Weights of a small GPT-style language model, trained from scratch on English Wikipedia.
Size: 2 heads of 64, vocabulary 2048.
Architecture: LayerNorm before each block, learned positions, no biases in attention or MLP, normalized queries and keys.
Training: a variant of SOAP for these matrices, 116M tokens, 3794 steps.
Each number is 128 + 32 x the weight over its row's rms, rounded and kept within 0 to 255. Layers, rows and columns count from 0. Numbers have three digits each. The size before them is the row's rms in percent of the matrix's.

# layer 9 MLP up, 512x128, rms 0.208, rows 423-511, columns 64-127
098:160142131103166158115207131089138147129144175141158137086103079127095136096132108177157157142128127134066027073135166051160136116109092136100171130102129068106198134102130110118083117073103142
092:124171160109074131141101173122136139127121128183108118138098158132110158116126151167075192125105112089109085135123162108182143113158133155102099071204065149098200126146179068128144160162094145
106:100053153094151084154140100116114121142105160071123078142141139151151140147158161148127128053085149133126070116132107145130088132118208121143121106119136204090138115138137112117103158143145143
096:167030051182084118129129216125144104117126147153101129153103170134109109082109130138115125134113121115157090083129131123159123126179157083138092148129139110189113123094143113127121173153121086
112:151141146142166146157152115168108107129189147118118136161163119156117178134089123110150191135174083152147106163126120146188120116110187063098098125116098114164145175096171157119102107126124169
100:121144145114135093100142112148145163126119116130111148129108091082125070094152113144109118198102166084122120125113141159137203088137149103138164136194089099189139130097123158139124147186122158
104:185152133127138130180151082034103148128136136132184125131106104142113228131142151112122152137162136111101141138112176149174076125104101132132175090074072161140116113160090088141103124079093083
111:181113157105098126182139134086066059206170099115125140143165107113146154132112102108147144145071123092112169092121143125112159092132097135063111145062123114107116099112101161143109144157136149
094:164156103129087100115152121125088122105087110158122060140119131131083067077172138153127174171042166094127166173094144111175133152134104179093116091160124137186143151180132176174119161139105116
099:155134149097117107067151085173118179124135129143097123177088130148120142097119115115119122124155145110079131117229131095144146114127111179151125131169128148094152185167058131142116097133194093
093:141138167089195129127134167128071123102144135173192120122104121123126182188121141094112125080081125092124125125096125142051158159147148150139077081147131142091150106130106158078113176103103173
093:160089140088114118172117139120175135142136069143127086119111101083160175101119198131121092155087091105104133126085168131164172106068116111137104161105086183090095165103206081070123179099151142
102:121160074190119087106107113141088116092169099151130157159109188110063133175086107166115129174086104161104156099085102138124092179137160143134091155091130169121156094119112061129093154126103143
100:134167141133121115138127122165149082136152157074122117055092096143123175151160143167156145125120138139110103125114119048096134118184135191100131107147122076056123148174137053112133154163059134
104:199164111123146120117108144090116122100118158148227142116172107119142121147160146142063123093226142155126100161060145130133169136124160114142060168149140200135141105132113120128146128105161095
096:119121134119096107138104080192122139157149124108095193142170142161193136081121119100168120153106183157147182116133134097142170104167127192139121183078091096142108126067161128114113157161153125
093:137148105177070097128161158101087157112191138174160091133140141055107111159146121089108151145145152108115096152172144121093129106168184158116147183190111150175139150144106100112114147134133120
105:168138108131101139131178084082105148092185145098055168129161125125146179136150152087141145090166075106148117110109107047092105137125108114121114175135134140137131152071114122137150136122191159
098:114102141127181180176147088136086148093114095129132123123120095110100121133133173144130110155146057131094168072159091141088217158123135110177128091122073134140032149167206118166146079120110122
100:173148104142193113124149110180118166125104177176107137145114151197206145070110132189101125117138100084162072148167179194084134149175133140149096158104091146136054107082093137101151151131145153
105:165119118106163150121174094137149195121127030144143136100075098131079170141138151129098149163107154117079089083102134155078146057149098134109157155106131180172136141151097096107132089118037132
097:138149114189127089095149115080077146149160089086145090189135180097141161133092157141146126110075165170130159137180092135127115127074123200126140091120173109154102193121117187145111130148115126
105:170117126148104114146116075094123115146082067093153089112153093138123123067122107112169123157113151133087178088122138141075133178126132159079133129061067126166136089138146170095123112141154131
095:122089093174148139048083139150082154111156098194156111113134099088110122141128138129103168110106109104118172102139183075172069186136150116153097133138130122066151093191155086114126148149172146
098:126130148096077160100196156177143153117113146071104112086187113092164119150107190121160135141143118113107082095185130163145143149125123106072123155071103117148151044085126123167186066127129150
103:146154161136127113102168124088128118128125092159129061132134093050159179091138093126126136144099118153103154171117100158110163109059127182074132122144143101056144211110072093157123190138102091
099:148163099154124104153085121126100145052109146085126130140130140119084128157170155147147152104170133114105107169129112170077121185072124157071086156116060154127165112090108146093137148119090144
095:148119081131143124143173110142083166091144105088102098130137135117124128097174113081098159200194112161150159145187145145093121093084159101088152163116107075119183093097074171141160145149108099
095:156072145158137110111174139122092185080108117123079150127102158096100158130097131125104101077171171089096122130142098130173118155148162120181130133098178188163166122194137109163170135091184056
107:129176113149162122163077094190123134114091121149138130134186168179137183132093127135104134173198177168114146132084180117160157135123120125150168116067100125128128168142080159101064103165110078
104:199106112124087181086095111100106123156164099137099126098137108131194149145114220129110195155201103137132127093131124136142149167159120110108148142127094171097111125102122126111127165145078125
095:162110163086123110130104100093099144142141149135114139112126081134092096104111171108152192112167167084093142039103141147173127165115133091161124133097113194098087107138132105207167101137114121
103:130117170116128107115157180131076133116173122112085083148095090105102136133143091122183096094143190097149146157126127096122113184126149137063139116136184111109136133132084106157119137099088074
095:123095121112119088157147162148148143133206147077110117122033083074205136134106138151093115122131133099070125142070142120156147160144111155151133168092154147105094069097122079128136163104078115
094:093060162105146116122160158073108144141111157123181125092151090143207105105133130091124124137089127083124138083062053142116159123117084116081122160131123109130113130124128138148122162101117123
101:182117044133137137117066183170121107116095172157152100184084152108152147166106123124136146105148116100095177096135186159110159169162129150139083200103142144147161182096160077114105144133134129
093:132139134177130120063129120115084134111172148149194123176160139084120168097132060195128190136138142065129129110067122145093145087162148156139147150101067108105160128166112102148177113084156162
099:126097128152103178137116156104139160138136107042039163149121118118160164138162080122155128141134141122092103114144168160109131152170152121176088147114183126095125113092048146082065126069116114
104:119143086181121137083123095118080200143131103183124088121120065095146106156095150154159112102179147102110137055167120128121138100113171114120151133101141090137111089102138144158069104105098109
093:073129089142191119120086120141149094149105127145139015075153142162150158158118178116094176076072126135070127202157167144127147157137186153065132158137105111126185105102141114150125186134139136
099:132157130121165081075177095095186165177182124102083110101079084158176178112114157192129115135144185117129108087114129148117148120126140132083129112157151112099159142154141187068083113077116179
105:184065083104120104146165160122157112167154064082130160146119133145128171087123125158115183139122119128075131099156164101160084168077146146086119185152131107097132144035140119120118157127102072
100:160141163088155170161122142146120110114114106143076087130155171102115154164143162148179114137143129106132124135134109151131174120124094138124072153081156071085121102096125133157127112138126117
096:171120149169098082181127108071088127170172157147148118174130169133203113104092097103132179147081147157108112167101139091129194149149182114105106132091068076181137133110117160171173139128156152
105:130153128211124093115113104108066193127110143047182180176107121105147160054079154106130116152079102058093074140132130100134155109158112201131153154136126113152097119158128115172164126156133121
098:107130108162103116166156160152140118113110136101122116115164126088169142125138166102160096063152090142155096141081120127076136161100167119150109126117192146163061169121133229178158144156105095
107:127169137113130086132062141158157146131146130162107090137139161167129160202109107135089158169162194141175118111180108152086136083122185138120133153089154146115136128168112107147114124134073123
102:156116148096126142089147094158072115137211077127126114177134135160058098128138086170119175134033084066100063135126108194157146092121167113083131138063151147123135133182088118147093090145162147
103:152120138182146094126150145105116123113145119077119118067178174110130160135111077103111131163085161122147097055109115106155170197130132139090148121122122094108147131102102109165098109117181094
106:072164143134076091168170149135106187120156161110168092131140130154160051067097179068096159107121174139115109120162125187158128074121152123064132126138130108121094124145156169093116170116148177
095:157122185102085173101130115180136081097158165101098096160148143157131131117123154090152138097139114075155107107128094143142099086161171135137155140184088118135078106058135108143175165108099100
087:108188125105133099086142112136132116125078124115198084158129162115123165163093189088164188066102168148089107079094131107155143157141118123094149178160158132087131084161123127093087164104142133
097:150145156112114132109083148119120124135110154186145114175139134150154156090132176144128158130105060136072120122033176184083125086107157164121103092128145100105086167156115072164085101111113105
104:153138115087138125210096126138163113167094159107095120205103109124111143145108113150115122123117155175107163154137096182160205186109159170130097188168154103078067090115127105096099143135088089
097:208108137149083133129130159120107125091103165142162089099118152145074138158093187129160195112130139158091081113120090131111062147132134136092164227069083178041167063103114100102121150101112144
096:127108092167136124209146108186058152127133108142102074150090110191150145158112151126084151099159121105125107134125114104167144188110147136088217142144179101160077141129135143152133100127079120
094:140150155173135074138118129122153131080123151115106134092122133193157157066165103085142189112141143062130106125129091132168142163160094146089137110086159080123093117134130156071111168147165201
099:141141106142097128133120126194096184089213097146137054168135127139117123122132131085098126143096140107126117150091168096159136090136207179171133126098155164123171142162099070117110161175102131
097:155099172178127117166175182151096154099191122080095172125134162186158137140071117125145128107150146148115100110186110144150110118104079142138099137151161156107122160088106097110130166125125123
103:117100109122109137106116115135074171193084076057109113083080155187177158134094090066180122117196168119131104099105098087104075160087092192167124156132198159156129110154122114176085114125153150
096:090099139168123104070162147145171111143143141191112089113114134102088163159154137102071152122104169088100131079137092070063171161082131119105085108131088128100107169105161125131140136117130155
095:127138093128054102165092162125128131173132144117131135175146150089122091140172146144099149127120152070088085141174125159112137128102173139135132110098150163031141097213140130159107131121131190
093:153140137100115117134113107150098050075155066166131148173147140092130163112149189137121144126134105154134093116104149101112102151106111160149099124156156141127117156114159155110084140144157144
108:124089092135125131072132167153130187115182112144151179193105067148148175144142163130159080110181125173098176072130152137087151053198148117074163130115126167132086116147155114115085180107066134
100:173096096140101157144148096087118118156154159128184137110173115095127136121130110117073154104192143093221035138130080077101156154168149135141108147121157103150132152103160191140089103045195114
101:166163157109122082109144178101140138137152110162163167159132101061187174094084218066094143168088154119202104152096154135101123122111140126131134176073187126103124139136098166146085147068101134
108:151152158161104163107113126146104158133146077134100146143130144104126112146148165087130116118199127112184101084093101115059082212133149146108112154102178134125202163107153114133100142105114121
108:132111154153156166122151161132099145108116114103082180153126143147064149085132157147190148106152166133075129080122126111103171162112138117139101079162119128138143096141146137154147126113216130
095:112160148129142088089143123162153082129131099032125136164121090086179157154111110068101120128128124122181108145101145129081158075148147145095180181172142141098111113106154134159131170143154156
092:142120102164127110155090064141165127094166118122115050149142156174172086128111163130138185087069135091151120161126125121113127096124124101083130144147151171096072103134121111131124146117127184
089:128081143122128139156110139072086123099178170140165113125111178149108121154115142173092187174143148132117138114117152134155105074200118148135116152087156108170152124132114115082125194099136071
085:146172158125124147159166100109145101112161136192103090176114157110151100148198158111146101104149070110093116102082091163128108183138144102148159165131101150098164072088148148124086172084085118
103:098166150128150109073184186166109164180142147068161086123087178178151142104106132149116142159143132112104120127095155186167131114100193107101120123169085161085171144131129135132095104124069144
095:146080122174097160105158144171114128165152162171119082141128121127155135108067155106077122118094172122167025146116158129126139093095141199186109149155104151143151075135161159063142074144115130
101:156086116109116119176131207107055144153100140128152080152163067098098075159175134121160170075135144101131136171074099132113076160167117151103093156144088099104123095114140095106091206118115130
095:140106114103169152061123161106176166085081081154136137072101087124101119128064169114149119131145179117105138126093132095123147099133184167117146090172163162076109113121085125168102128167089081
098:201155100146190079119144120122110117082128160120137158150111190142139151155174096147133122135109181086078131126162079118129146111096149140134097149183141123120158113113194129158089169125062092
105:167135131159071137100129146105117137084152122087100119149140118101143094153163068183192111116104099131117071089112132128128082129083146149144073123107150189213180111125138140076062139157175162
100:145147115073117102142103107140130157116121126141150125138129150177100129092189205131095087139173103120067110128085129156144140175164147163164094163170102167143065153085111103054135139123123148
095:120127133081102189115154132093145097091100128099175127117094073145106149048106154143119173123170151065115064171051161141120196123148092111128121123126159132118092106152163159119132126101142108
096:110132112168103094095139136123107156115133173173107073134166133089164188095143172137160119180126077084172124136111162167108060110162147173093100172150106127180085049117120139141169154061107219
100:111166115169162139129126190152113130134079162104180093117114118130103089118136172209116172126132171107136148110068182121152101171134170144082048124117079116159097090180115129173118147098147160
092:169074124168118099119134133129115151120150095100079128123105083097120182121120187168041149166154091147067163071156192161138127166118079146152077068132142103148145103105111116097086125129167151
105:132140118154111109074114103156114092140111135129132073120170107144181097126116122124163119135170102159108141098033144113134170115167138179151126224113037103141096071121135167163148091106111171
094:166095113107111111101164108102095087123133120131170145081121151092176167173131093143152130176116132091111140062144165087138169114163080132150103119128104171215183147072087096073132158102150074
106:143134161131079076167146096135067153071132106110133129176161131129192118187103154080163129154109075141168189046135114164164118219145136147081137112102132171134102143094106117139142131113090113
096:156148186086087099084167117144097150177187130154116113165095126144136087147130132130085107210124110115187102128188134186124106160102191119098159144141104163141098110117131111137087118162172145
096:167161077146152126074195148109085171109086104128104099118155132136133120112138165165126054161113168090153152134193158129087114134177183141125105191147165153177058146123122097150065177090087175
095:145114166116118136161106140142102080102161153179185114150185113129093173165094129119087147077104123123104167150127132110166165183108115126096097143128199139138163163128130076105101157174111167